From a checkpoint of a small transformer trained on Wikipedia.
Size: 3 heads of 32, vocabulary 2048.
Each number is 500 + 25 x the weight over the matrix's rms, rounded and kept within 0 to 999. Layers, rows and columns count from 0. Numbers have three digits each.

# up: layer 4 MLP up, 256x96, rms 0.22, rows 86-131, columns 0-95
# down: layer 4 MLP down (transposed), 256x96, rms 0.202, rows 86-131, columns 0-95
# gate: layer 4 MLP gate, 256x96, rms 0.217, rows 87-132, columns 0-95
up86:525524502511496528457491485513454482469519504489504474488443481482495487478484489496516512507500524525512514492520499514477507499477506474439465514468520483494482487496484513496466501462481474454521470495470505504551462507507520520516512523505478487496474495472529475514462450506530543457
down86:530514521487452500507529524529478472510516501517546543480534514518512526535528512478506498506493525481489517478513481473498512504493501514503445518496500498507519479495455489507511488532490521529516484548447487461468514512524525500499468546485488552503501528515473505519526556525487474502
gate87:479496526453488499485449493581502523461508496502482482465511521511475509488516492491506523499493548512516486513530559469524498520492481499501513544524529520473495493520454530476507554535458483510519492507497490504509504512457488534464494461473496518491527537525509494493567508516513536497
up87:549456471515517475517477538499501537462530477542527514519502448501521504546545489474470509482501530503528530486527495488505454532535492460503524507493483480481529496494516536555492521488482491500500504544452463555492497465476496487504478514521481482467497530514534491472543529463526455526
down87:509526485519537488488468493491487515532496475483484506479520499546532527560526492492473480494489485565498505491483497503476473516528475470498582511490487504496524461554509538525542504495476531499527516521498465548489458461516558454475490541464494533506553479543502456459526558484549516498
gate88:506496456497518510523522513535495489506515482481475501495511473518480543469463485463541497488518510512479488519499522484465489481482463452477518547462508506467559452425485507509502533519501480494512491501483523499536508509499458477543467536558531493483522542497492558503491489495507458468
up88:482513538494509447490523547512512470479517502504527508446481493485499479511482457479489477525478480464453527491532464507474465504510462505464529521513478466466500492495478530533522506496537502465502481491537523509491466491528518521494476516465538521484500476453497481489527452485493444516
down88:503488483433490505478529469501481514479526484495505502465528504534458506531502557469530521523483501489516519481508488498509518520533478474452537530551499524520515499534463502504502519516500508465512472510521494514462530517455443517495551489457550477445490493492540503483521493476465474463
gate89:496487523519507485451490471490467465534470536521499495483484456492496503460464551556488475493511517522487519493491488494520457497470515498495462519436491520477458495537485493491501485507482527463497485491504484481538556543512478523472456535489539515517493472501463474519520485503506500519
up89:507513509512509496499520505530481508491505466517549482524496500472485472540508512455483485493520489514521482522477498504504466539487527475476516503499532486478466497514518449486523507485532479491521504490549520544461470532506486478473558481527501486490532518538494515527446529523485534511
down89:491517482503508484529511516535488505520545508511480517507542508472509510488547482547465521524480527457508501497532506533503554502550496516498471486514491514522537500508523511557515515504501500527505556555467472478486479487489538494475477501497492503464506514491464502486473465513507480482
gate90:518514499513474536509511505469499484530451496464532484494515518515490502485490514483483488503506512495499522526527485503521510469510467457524520475477508502542477499460519471498462513486521480496526519497519455491511513462521480522499513522516493457477487517515528498471476491504475537469
up90:467495506483502499485503496486498495483520498510482515484482517498526501492500503485495486477464492513501483486502473510465501502444492533516482555487514489451538532533498507495527502484506512520469472469488532489489522513492533479495490507472517548521482502470481513527503455510506474504
down90:493492520479553531500489515487540481484518510519494476511459494503538527495486511494506501478480532525505469507523444536514495502496504513511547502482501487491498523525500482491548530506515475500476539502472515488501539505531515452512491526459483490523515509510446525436494490495483506512
gate91:488499500476522478508521516489507513456514489457490493506484525510477497541525523489563494490519532482508467505472442498504550477497524474487501509495472427506524559465474545487515480528528541515491490464459494491510496478499528501456513480518497504470488491525456492489476486519494492484
up91:499517484493478475509493460473457538516494514501509501512520466516512538489501534526452518532512520525488497498517521496489457520491409507518526512524471483503439515502507493491477481478464517518464505481471498531493512510504477495523513526454491486529520513514503513505502472467509496473
down91:504490495491465512528493506513487481482496477439475512523488484497525489513460552500534520516478494484466449528495502494499515481528500524478481508492479508473549531475510519499503511569508526550479494476523478520484496484539464543487493517473497532482471501524519507509550494479460494510
gate92:541498491523496532480488451521538515475506458457539523501489475467497521552461479502531513516463517467507482495571505503464491509522517492545526473520479438501521530490495516515520526537498520510548515517492565525502500523509500545507475519517501500532505499439452506475504497467464463497
up92:472483494498534469458488538527504515504531512542511500485484474469443511482478522539543474546526517494517486486511506556495485528504483484455483480494541512541469527490472476503490482488503473501496439483472506515520464535469482457537507496512486504542485513516508492558426503534533540473
down92:501520500528451505467493506541461505536465477507439488496488517506538509504502490543494517497533486530510520521490525518523550515493482488503566467472545530509510486517467514504478503504497475481479496477483554510486489523467514513435513557471502506483511505507494527517516494520490454514
gate93:470467529483505531533516537488485496495484503451516481482465523463525516478473482508476502472503491529520461496511501497513493448494473478495531467464509487491557523518491491541522478506449516487508477490509512546514488484504453515503489511479554532484474520500503506516470477438521497531
up93:525522505488479481463493499550485518480527494525492486524547478513491479469512524505469494536486507491500528521507501507481488521501519487517497513463487523510482475472518481487481576497511509512470527478502480509451509525496528523481540483502462484503465479469508529500492493530474512486
down93:461471539473547519507496525493465528493490495535493526515504518442505515477501481514478481507455480509523459506491459510448479496468496491478448513475462492468537462539479515497504515517499511473513518507465527501538477483530491472545471476513474502475505523466517485499476493507505541495
gate94:468515490491491506537525495513538470506478503516512540522517567490491496445487556493475527528534509499530436468495520504477473477463553500528455522490473518483519502452496527470500476490457560508533476443503507516506526495537475479536485512499504502493441501533515446503513510477533489515
up94:498510486476483518483505468486531491507470495494503535466508464502485496443506490524492501516508496521503490497503509493567521572496537515501495445492533467514523492550473502518482507456466492504537487485482466538485516519496484493491521489503483465529493510489530520511497510547552526495
down94:518512520485486506487513506521528464520506475466497478519510561497545474456482524500472479481510484488516492505485518516500518491454548477487527496542473514508520492487481523489507565488454531511535491501551487528507505484496502507494470494512460538521528477493534467529516525504480504498
gate95:491474496467490495507537516515500496481523519527511484533493474490543503535487548496483509501505484504460466525479519487474488457467509520498445546483475473519500481513474485480518544517504477490507517510504518500478507496496505516513499586479517535476502530524508481505446561469520529504
up95:462504491472503513515524477504528472491517536580524533525521498505465514519541490493532484526494509462488515494474499499517510495493485512509525551520458521472492498494521486494533508553512520514491510498513481461530514551505564515504503530518482551551485494511479487492519523510459500532
down95:516482472520518541547496443507491534481507482483495523440490460509480519527498501474510483454520491477520471486526481512468525550472474469470439464536501525463506480513489529469483479503541516529507508517523465473520489511531507485496524487492496501477499469454532472476514469509495491500
gate96:527507504511450507502464489477496506528505462493503559481517529480476503512516466499497470502505527480469465486544534479479472491539505468467507513527529510479485560509543499485500495507474518470505471519498528477494492536550561518458481518499529453529502497496480472463517512491485535473
up96:510486524519528457458463543504485485503472472496503508465520523531506483519480513525527486428492472445510518546528545525501504509483474463508480508481505495514491535435481483508505491492471523478484477501544516516535518529459532464511519507510484524490506524520486505495517513475462479471
down96:513512538517471549419520506485497510483516506492481493466542496499485506497482480468509541534515464421481496485508499503466505501519496502442474550531499504502499480516476502498525488478503515513518520506494515487487492549528480469545528514524477529488467513475459484483486480511514481447
gate97:526523472504511488479493497486514499481503504520542496480495512478523514470532498481489492487455550484436483522480515533506496500510466475588489548507502429475495501452478485474480524472513480534537501490520527497480546511544507523493501486503481523504528522536509467505526509453518516500
up97:491551456467519493542521506469497538469468544543534513468502522490515541499487465450480471472522544468495531477486497495473536524480513537533538523523500498447519508484517508508491480479487521477523479481496527510462537513512539492490504469487518491504505498498508487520477509484508533467
down97:491445456510471506490504483514538479510466489505481521535508480478487458493557517541505529472443520516500528453484525478494512473469495492464457501569508521522491484511498502497469463522522501464506519498479515513477514493485525540482458488507536486526507516526525463479489530477518481496
gate98:466487476483458511511479454493470466453491507564506527541512483455482504500457525497491489502525480504508516540533453456524468471482506457531515457541468497485508467471484501512465499431528453477539497484520468494479491498532471481491472462488555503475487484504476532473538486483503551501
up98:500454545450494489534494505464497493498460506538512548537458498470457545508527539492499495498519464497499514490510485523516522489520502465511530489505470484467503497525487550545455496468536487481486506495536444464531510490516448504480481487460533520542460466466494503504513509496449507495
down98:505511448469519520501469508468500521494505477491530509508490440497513537521505474479540498504453502531487527488523475483491442487502474481470495498498500471449524493471509543484484497483557507420486502487503531521473544517499470480476492497479508482555493501462523519549509485504489584525
gate99:462508489509532500546487502500493493551466501529511508485531496460494536502545467516470509520517521512512501532500479477512500458517482488493536504502529550509523468507494520483485498482486484482478485466532489501468505468537506473523507522503462511492519486532492524496541528509515540490
up99:546480467462496510459496470517534558503509484485519527488445510489495508472505547483523523527518476489501516522511539491485472552491520484481497478493462512491482508487487479528507451511513486501467497484498495510488485523498509480493508551533536498493544505510460498495515508462490448529
down99:490477521504503507529508548488555484482494491534507517501513508479466502508500492478452456474508532524534521513498517490508546486493502509485546540490559509498513506452473522472494467464519496500515499504507493501476486481514479470573488498507446538512466524505482499509473530543505534469
gate100:509457502523484503461487557545510520521562492544523493533521532499495490489485539473522483499506573483454460480499436449516512496492510499519502512513497510489509504470484525520521498517460535485528477503486500506493514462492526498525481465487490525527512531484539493510472470473481487461
up100:535540499513455545492505477466506516505511512533515511496494484481493499473499547434506532508511541500465475504488524512503494480478508518496474500538455480491473446477477465486509548456506481484486493473497511506491559473516504478511519516501525530518571497459505560472531500499567487480
down100:511501466483492443539498508463492476451485520473506509483495488489506475492569508499513514480518483524480510521515512520476457508500493465548530544476499490451461552485494512509464448449452448504564502493545482527544544502526559516507472503518518550515512488529462506510496490470499512521
gate101:470505513487512500540474460500503495519537506477448498580520498506478457470491484499536550459527499488485434493527453525514530514481498440482555488495455465495552492503492520515504484517455522500516527511487520519495530491506464530529542514468478513483489515487516464470512526451507468519
up101:511532508521467522523513501452473499534521474464509483526479539482517483492495492514483521481514558484480436495488482497473470482479517451486518500489450501528494553502526487530532498433473471494476493535490531531531503528510538524524540481481499531491507539535522516534505518492534509507
down101:483518518513504538546493520501549500470501528483541498508532511489517498466504512489486472425468517483508520471469471491524520523471507496511533442514489461527497510548501482479481468493515498484548472482492503491514512447471543461538521526535500476507518510502501544450488502493504477560
gate102:518476485531482510545519480481471506465519510469505470495481514515476501496473528475524550484490522525457480532516543465493519470473508488520531529474501481488493545456449511504526517522511481479492496486521519493553493521498530491476473467508516502464486467486519455513520501494477549483
up102:564465507476457523467458515526484478488524477487505525472450468475481530498488466482545531443514501496509486503478475476490495458505444464500492518479467493494468508496461507533459507512512534520519518473478493473498483502513493512488522502486515519489488540507491563502512454537526501491
down102:497451497463483520484542527496470534488557528469466507515478479472499511453463534499477513476501517442506434537439509526514513469524465491518539501456497496510461450483519522518516498477508507536508477492482481484549514513481428516506498476496549530508493505495507491501499478500501519507
gate103:488517491493482538518468508522537485499447517490517475475492514486529512446434537538511539472505491477483523480495495493550474530537493479540518488519492521489485460514506481511466524480531490493507476463452479502497516539498494504487537475446487461518481535496508492501503464419505465495
up103:557460482486505522514534488517462470543504499503477491544492477482514503489542513539538480471487489509517478487534486529516455511461459507511466502499516520559530484479496481460510494467503528500509518508500555513544482555496518529451491471503482462451549498477482464462497502538515482515
down103:466529490508527554502508519529501516501453521524500455501513502482489534545479513489516455508516502527492503558468525496507441552488510503529463536514482516490536475457567490482500530493486503488552503518523503490517509535472476498490516505495514482441553465454461507462463480488527495507
gate104:496526520471476500513492546489480519488509491494520530494507551511483491518445521515505468512534505536468500499506456502480535543505491485543520501508493520509505500519508474510527510498472489530486525466472479484526555507487439509547487500489460466487453513502558463478505470508521522505
up104:481501500544493495521470491571514487476528490488429538507497503499456458459551490517503494497460494446507503535499514497514503487475475506516477505513490487493539554470542556511486475509533467494510533509488504461517501518524532467507525545518518569502516500506468505542514526487508477513
down104:531476515536520513532460528511507502484488474535504517546520494470452435456517475492507494492488513485494491477498431505501522506470477559521556486527483506517510495514493529442534469509515476502486550527505524482498481433479508475466517506473522536515497531461466515481514471521491477504
gate105:483512487477535477491526514459492502520508468472468516523513535485521488532491524515508507523505498496498515486547485493528522528524485534504527475448509508477502459480483553506513511491453467478477464519486474485486457511506471463503497508459521483494530521508478434511485461457517511459
up105:488483507489504505475509511492534499491534479481487461513476523505444517464500478523520512510524498560491491527484493479461516483488523487490536497522537488496492488576509539483492461485545475507496547540483509493506522485497514510538474501483527484519522491505501537525513499528516502462
down105:484477510540435539507509493500475448511497512493490509540530498500473461513475527493466463480514492494484539517526491477509486511489492533461498512437504497520505517511467540497470493480463490530508483465532471515444502484498552499522500507466479473464499515499490471488470502487499561508
gate106:468545496534452490516495488513517529503518502523494511519482491465489487536500469514538493503494502516518498447488446494492535541488536502477454566539469522499492514513476474500462518508473489512538518477461515457475492509533529494514525525511506487487526525507523514476536520495481478471
up106:509542489512469478509485497514484498519553482532487525514451488533484459506511528508472456510507532476519477482471525522449502497500495509480494531537464473475482454521475521475486501545469446536500513476513526535514492478508493511487513538507501505501544476547485464447499514489505523492
down106:495487448481522488516496463507521490539506504537506509533505508522485491524488530460517503514550541514517473510486530537492530521492488501500528525535499516492521480512475500484476513525529462526518511531471503453475527489556510486508522508480541485527479521497556524488512522522448450490
gate107:495485505485511479475546552499543473511490481510438537504495505493476507464489493448480492485483521457516500473526515489508519487523567525498483479490480506481528532487496506585483518520510476549477494543472450497468542458513512494558510490488488539505494564481521513529486475465512538495
up107:487507478509510474519470484529505490500510578489514532487528491513509491463540531504507510475513493504522496529503454482501493468518482541515525454470517508495477476481493483499488504505474520511458505453542505477513494536510507512486492540489513503472447443514549474519480488438507485459
down107:486508523462516498497485500513477449510533524463490548510454503474509493504512513482529491469486506465493492491523521481531541489489534519481485522471466481513526507514497506558463566547506517416490522481530489543482470512473463516477538522492495501476533529498509511454470509491462498527
gate108:526483505565521496526518455522473493539507517486515549533532506499518499509473510514447501526462529500504478494528450472493488523498498468479543472504514475520487473505516512488529535494449476509492497497500492515508501501499517538529530494519453484495474506528494487536509499479520508500
up108:493470500533479492486520525472505537469474454517548494508544509509495494508482471469454522538492515552486458524489546489507529502529494528494491493466513479482525534520457526524528472494464500499530543491484503505469487482494522503510524509479494467493504505498537538492516497509510513490
down108:506490494508459536480520518510505492480492467461529537540538535515484516534524547491447468503464525498455506450515473506515498514482488491512515468527494450481491481502471498477452503488484524514521493459487481505518494506469468496526507516511444516517477514517488498493478504502510506493
gate109:529490507508532503492497498442487444554505475538489514489489471513522519558521529493502477519514517498552471534502493494489507535488470467493517489488471491478498490516525478471464518530512466507530512501485497519476489492532498492496476491523497511495477475493513462476497549513509504503
up109:464540459527496464487534521540497538491523497495503492520498552516476489482466496486484502486473475481460529469518477496488506509504500490532557487509495514502491484507516512519514482504460508484458493499500517499498507473480504502479505487488503470520469504519460515508497467450483475486
down109:519501476488468485514544517498512528478547462502514452489506509484512464501481484513470512522476478510482499491486492488528498473513523494454567486494488476516482491510506486502505533489486482494493477478506474510494525521499510488461533497529512474536492525504450473492483480491504521503
gate110:493470520457457478518505483515490495457457542501484509472476509469514499493518501516441483509486530540493476478520471490497494508515532494552487518456542527518504479487508498490472527468527536499474517454537519470448538473486528494505497489525487474541511555503537513487489531503498501484
up110:474504498493501513541508467513491514482525487492506477455502455454528467485476487440463490506464481475518478491515482486515480468494495539502463522484481510492493511509505549483473484518474528435525507510533512513465504499502483507559502541463511522502548490491560471494519477481490482492
down110:476535502502466483513534531486525551489514475480486525512474497496457484463503470523550515478500507481476523479501540512483522486489501498509470461499500487455550504522573496480500481501504501482474487494537528485508509493495502455534520504499498495497474475450442473478506472522523482522
gate111:526496555495529469471502493539529496502498552462493501465548506494520515556507475534489569491496521518520486535541478514486538524550509440503504524506494446523495478489497503481498515470517488486514488549506535529482474500507507518511553536512510524513514517470499476490536496495476493500
up111:536491524442510494521475506522479472548507516479476530508510527487531471518476496485486514500519504531525510528509510529469558531510510492497494523492515535474450482477499494510447534476503562508484487516509501500491491491497482506524494554499532540488526480531496513491533500498529518522
down111:565501495471550531469526506508470504503502466509476513493500541498468491440503473480523534496516503476469482485497506499498516511535495472535473494496525449493516515499482463508470510547511510461502468502526530500494474493476509494485486509497501513499542522462550549533486473504508497499
gate112:519477532506525541515498509478476482492495472508494492512492529494486439463477474498507504512490510513521454522499500515505517495505529466475533518525522513485480503533534489566467517458526522438467508490515525483497498496533499514555514485513522498509513500490522499475533509508482531454
up112:494517515530538537500510543505478531549510503501491445472488501520538455499530452480499534524555546491497454525495497505481477466496511483455542514456497540496509494458528469513488500482489516466472489486501546512453509425490477504517517499516506502524506486493502468472551493505475541474
down112:506468486497455483475535498524491518519440530520489463564543503514531485515529552466479538471507473495488488533522507471476464507463458555459489466459496494543492522496479484475503459491479496486499497505539509490553471511487470471470529487501458480481531528534452501480483498509521510528
gate113:490532520447486500482512498523508510477439462472507483489494525532478517528500512501493483554487519518529480475508456508486511515499512519511505451532476501531502490532497511508492493545482464467500508474479485497497497458522563539487479531530490489525483493490484462524486501495491442456
up113:464505481478508491488488525486512512513477503544481492469514494487500515476451510494490475463488465461506511499507474501489528494489566535496458477511487489493453501529503484517466470482489528488477503489474482527514524497474503448481491503538481481525515534532524486444468476478504465493
down113:511511526498506506512457482464514490485522504500502484534494515535499460485500492490486484475548511481494492485496546473470470557493466490494514495453520467528492462501463533518502459510501478478504482433457470523489510506504464485490486496518507514516524482488526516493520491465505482484
gate114:478478505474545549517441494519552505492512476500489509496493504547508485483514490516515555511510541523532520498530517498488524524423467500511456496471503490515507488458524484473504542482510509494492449468535492516540509485508492509520475505490485500500480484534514459485514474514546526507
up114:544526450527514534494512501506495506504452522483485454492493492543511469507530511496466489489523476470516491508506478478526524534501467481545491530486472510510522497505488463485521496483514473443504483494478515520498509451521492468468477520514546508504524466512525526453486523486493511479
down114:482511516510480513525503512492498479529491489491511520489484480472469526502461543475501510507503521461520548489514493488462509568526491525511459508523500434481473531532502479508476517504502493482493504485521476487494492474516536473454485522496485505460472466508468497501527542497490490483
gate115:498469562505480509503500549483466569504438492495518504476509453520519478469527509493498511515507466487465495480470518444500506471478513475541519492497501528516473486473490513553495495493510509500469486484537464476531520535500487527487480489472482460481480510446525482474524519477458494453
up115:531518489442504485540501484503494478503501518511481528514563489493513437505502547475477493500509529523506525538518457526473501506491475488486480500481465514467511532543472497491495513472474467483461546479485529469509521473509519494478506508519509493501473450513505486539504492525519562540
down115:509499491525525519512473542484512450554493470488535504498479550551479554473509507473499496519517492517519540538432490483490566521509508483501509498485485493525491516463486483503483515495493508519496506502487531497507512505507547498508500504501502475514474505518511511462503511515518535565
gate116:480559507489521504536453570472517484450511478537531505480587466444481496450513457497493504506498547519474514512508477514480515462480500443520476523465522485472514510500505532499556460507499528458494523486455462520457483478472512516513519499502512485495512532525500517481486505511499482497
up116:506517525524515517552500504507495528500517503495509478523530497486499527468515515497475504458477563513481446479494522510484504453532451526557509513478493508442499542467501475492460464486450485462488568532543510553554564502494473477504492498523532505493476455496512496506492506536506491474
down116:467493441458508500534465507461507508499487518479542469469531499526533490477524498466542501525476474457457450528483499504499490468483509468479517464535496455519531490520471502517512512491511492525501474482461494507489493508498497532501489470463505491564495537544476444554449487495508517475
gate117:490494496477540516527525493532513490501516513513509477464431503485493478503499538458514487478491490510505432459502512520490502493499500500532556513503498485447494481518565551556515515527483532496526451467556459470528519502475499530508519518473499501489496514535515531468482491497501480520
up117:521506524493495484464524464522482521493490483492481517479439506458520503494502504486460501493460482552530512519517524530499493466481487496512488511500520494496491527458507529508491512555537522576487451521446518482515504514501512448514462473482505513484504502506509539487485518504509427504
down117:473448504525492509499508468494538468555492474491536494490507499522513505506496476490537448448484517467522522512469492456546463502490509499466487474514482465458496511497521518498496502493484446481494557430497512513488531496524537504489510466496520457523507477491508468503543514467506520506
gate118:434489491537494442497507470514530487486474506534536516494512508505493522489538495461529515506496471529524543510521460514454522499499484506484484462494465491504484497459533540531497444451477529476494466499475520539511518479505488492518459495427510532500476467468551470475485510498516524504
up118:487486498552485489505482514517488498488491492507528462522501531518466506500542516506449489503505491529518498511519475514498473478460514532462544495519469528516530484501511450542524508499499575497493485471458478549509501477487518519499497536476491525487487511530519477488528474531499540502
down118:479516497530513530470505474528537505499474489559475495513497559506547573494502503478501496481519505493486491516474473522494521464532480496508478469501487515460506512512516548507448469475458509485501454527480546505549520472497492462537485489472482506534509490510517455539498523493524481481
gate119:453506472507473502518510540461538479492517455491561517471549491508494484471501479537453541515469480507482485585465478479503491467531513468496520513505479467543544536512494519477543508515515531494494529503503485470473539525522539487503546528534507503490507537495492551490493516483494498485
up119:534512525485511535493501482494518453490470503532494502481495441500510513470505485524552545489470452477484520524486504516513494485459497520485530464486476492501481489518477470519504520526506507483472488457499459493513512499499518480469477484517427498514477521446492499545516470518529483601
down119:468492461510555498523482510528448506561509490501533492512524509460486531482458464514532492496451497521480544498481516514517531506466496491515450447487528532435456477500524447531472485518487493524472526517512486515478507501498462512535533519475499492543460482499526483480530492489542526491
gate120:484487475474499493519472562454506485499508539486487500500502482511488501496460496510460471468499500510477453498481473469472499522456524503530499509509490484485483498526483451471453478467487491536487494498512510483483549484470481462503431487516507476498507552517481524533500513507540494504
up120:561506457500480494506533502495489521538501485448464492482511505477496527548495476465480465536553491483511489494493513528478489487524517524506506510496512486493489496501547506513472545480526519504510503500483487529504503515481509482527493575477488497515469498481479491475475494542515495519
down120:515489521484520501455530482496474528498476537512487493490496530470496516508573480499503525499539500515561521483456521516500499533504484495539461495510491481491489459500527540533505450474510473485476481493513484494473510535528470509502491522539532469530501519507493474471495472510464530498
gate121:504497512499529492529503513497519496536525455578513461533506481503482484543487542511526495452470487482501486531507527481487489467521528505536477526490463512538518520454540495509480502507483484514510480490476529479510484500519508454505481504427474511506512478518505491542522488459507468485
up121:488508511492508467546517472468524477520494524547492483504490509498494464481525533513498495516508482456516468488483498516435476484536518536537471546505492495534563485483541479538474483480495470460507504479494482505507533513518482519526508499478490490519485493513502530540536478518520520495
down121:514526517482476484495513496508499475492488502520501487524514480490489478542521500517473495520491479558479523459509449475504472455498514515506498495502499458558483527498484519485534496499483527480474511472512517475535439502487526472473529503499448517461494488496483491472489480525496466528
gate122:544498525499523481491519475510523492501527476548502492504524533544498473472520517537521505496503511523465466507526535481505518517480499472506529537496521524478519499486525508497499464493469510538535477505497489473500490518484515515477482496506476507531516502524477518521480532495539521491
up122:507524490480462536515508513479475503488525496451514487495456477452514570537484484474483522487511514506503512457491491482519471490533491518509501497492517466516483480519493514531465538511517505487463529513536542511502481514492522462493536492478515502512516527480478483468532506500492461486
down122:477437505510477510497508532527501540516483538482469521543525473475549522544527501484493503475491509508529509465510489527457497471504504510538503483472507513523474498506517501500490499490523505458459541517463511541500519495535506499425498511497532502531543479500503480505518519470512501503
gate123:500467496507502483518483499460490478433488542514519505515519498484556456514508502461492488490433471484514499494500493502546553492473507490479528518529490518493536473517519513542538518493513506432515517515504501459503502478519499546506507476467473465537473552514456483480508508512469516460
up123:522492527489491475492483496503522500481532512555519455554437506499564479450500484481506508500493484499494505482519531499485497489529506473464471561529491531507490528468528470497540487469497539507493492533486487474502478487471479486531449496499466482520480525502471515471448513473479535495
down123:515508516488492566508472524474469556505457526493478523484522524518492525475475476484468547521494529494527517484512461521455497503521501511493530508506470559499508498489479467510472490464521501547492514493523498543489468545491471479528501473482478519495515503507485497448474534456536461455
gate124:487481468497530492557476505528544455524530497528524494506479514520504495492515493513504454534489470515509480520556456478499493492520542500494469451497470499452471510517459498493478537518457539461514461477512540540535496494504517532552477496499494531466499479460541462497512505521542485475
up124:484444499471485499504509526503449495490520538515493542513539470457532513482484521487519461510530479464494510484525558500490492493495484553490477485510494468492480494522491477484516507495510503466531490479495477460502505477508514543515508473511487490462513524485467519506497483497543529486
down124:489518548517505523513481524496495458525529481445437553476484488480477520519468503495497499532497500467519510485519484473509467514513474505468507539483478504580508500460495519471488479525486537472524499537487483497519548550524465508491499533506532489470472533488505485512511484453499498510
gate125:468487543439496512479503520498503449455482471480477494503481486485512523534487479434493492494549505504506467484487510492518486519520508504476506466492508512512514499519497527478482451524492480484434476523519526510566520485476509473518471491504488455479496477530510527500528473497481529504
up125:508507516533554484475481469545483532548512493495527485449517496538486471489482493497489504517482487540475506505514503509520531529492469536513512505509521487522491512509502463435522527497473475524562487470488505452466524500448513484516513480490461535530492495511522536501430521487473506497
down125:509477542504524527443545470516504537516493443495510502427518522517503496508436481498482528488497487511501495551507484524517511465518526487527483517497499475523442568475498502487540485522468481491512471507527536526505533480535512513535509499512513523525521544506516525541491530518483507488
gate126:516472489486513495533504487506504463489521498498500502475524491530465500442481541505491511485530537529499490487516525507487461463516479499484475515474482492484477486509486524491476462516479492487529505471478514490500536482472519466504477575525511473518469492522488449496517530524477497549
up126:450523507489467508506461515519509505513531566489506491499467473533485479492523495524490571517524506526513468478489514497460488495484487493531471489495512462510493468457524506500561481493476476533502508513465527464510502492507501513512470525526513508520518515541479509504496566471519504493
down126:480502500494501548484491505516542571518539505516529498494457521494475495539510504506482517530467508521528521467485505520479516512483533499533550484523522472513492498510505495463478497489497484546452455518492500507485517524491478513511473533473512497523498474521465498519511538456582508503
gate127:504474491475507499502488510511484501518481485528496521463484556531507557505507504514489509510502521504516484529530545490478450459545498471487478492468475473479507498502455494482469474537495502506463459454513509478500481546527494504503497484530501485506483571504518545497491483484506527503
up127:511460471510480482575493516517551486494501525440500495482456542493521481439471497488490542490493505491492524494498481495515534494493552517539506504520566543506494520472482508512530528484489502525526558489499500465484477487486510448463479506471452503487487507493542474522498487477499518528
down127:475489505494493483486527516482497521513510460504488488522469458493452509508496521537535471464461532488485517488504521477484504509497506510524540512519441489499494492510488465505514551509499521499517442501476494442552538463485491474495528510484505432515489515506497506505525515509481525559
gate128:516508487504502496535493489487500535529531439498520509519482503555491462494474502509477517502470505501500524489497489483514452520437496481525535515496460499482522477488505490504520511506482509462497529541456493513486500449512499530560439484503475468446501458521496498470474497499497470485
up128:509525474516505525494515443505568493500526494506494528495452493531502523524535526509508491452457504470545521512517503510556507499446553513513492503516507518472532504492514507488528512521515469514510518515451497502513494500543510495508465505508483498496484449476483471500526476513508491467
down128:484528483521478503497500487495494512491480495522502542445457485494503580512524470487470518475502500518497537509506526494495517493529473522457414478535506501539467484486482486474468484481502511502507523511532508525500465492476496512513499508510514483562524498479492503507538518494483530466
gate129:481492567509526490528513488452517486493531510519515518496466514467496517491501535496479503516479519478527492501509500466510519450499460485437452567525514475511500495484467496419494492492506508451514491482490474475496515493459506508496518499482510502446456514489511508510527501432524470473
up129:449525501519482524487486482524464475466509480480497522501508497418513516525502523476459507511494541506520488473461470533527499525491494498494477517494541539547561457517490522487503519493482521518466486507511514524498517504493505437471483486488448493481567542492505506483487486485518503489
down129:518515493503489513513537514487468523472494491467515479522489508505512525502497459517535489475496532519492559497494497526539517455519544496508511486496477475491445529495514489543502527495451480480566510486557498501523479492487499544527509472486470505529498509522511462539533518499506544498
gate130:496485469494488488476491442489499501504467500523500533503559457542522497495492487503497482519511490482494500549504518513534515580539514485439518507482506494526476489515450472507490431500512495528521493477512492563462486491495493485450509463493480486531503494480536518499497497490476525477
up130:504508536497468505476486498466446549475479459494493515491510452490482474530499498509518523471523534481466512509477530543492499522492489493508535511514539467453452540480556481512490527513485498498513510503498501486516489471495516451507527480567506492484521511534495477474489489493472515487
down130:487484484538566494481445502502475505531521523478494500474513522547522480461506456473486477482491534464513506517484462532510547525496563506508502511527499504530550507502476503513484522489502495526514525502497486527476500546513461474472502487505501515528487471503538500496490490457456486493
gate131:484533474529513489488520509539508532497488546534524456526516507490543499486489467477519479543513499523431445484512518482484491509485483501504465547518488440475453473473498465482500557507504517465505515525528525448502513479431492517524537498441494482472509466444508507516524492493429512497
up131:510481471493515470522503489520477497540476548501473545539458486434504515511475516498488486474514479513521522513496497514531474568482533514454498539478464480490464477483493532500470549445526460439489500489485439503514502481511485514485534525470520547536514520458514507544491491531495471495
down131:513486481490501510459456561495507464485485471516506522523502484500477516471524510490510499526477527476458498488500486491448541507449502525502485490479500500532538480495464446466484531471513530514485535505526507497498475493496471506532458475532449513559506546438484483500516514460551531544
gate132:518466505495526504515501493492555523493481512485489539443495547553472477464523514471493529521510512520484499472544437498511502538531537499502532501559490465490505518497434494531534480486479473522502501508522475491471507557525516541469463479509491491507518501483511508520515504487513528520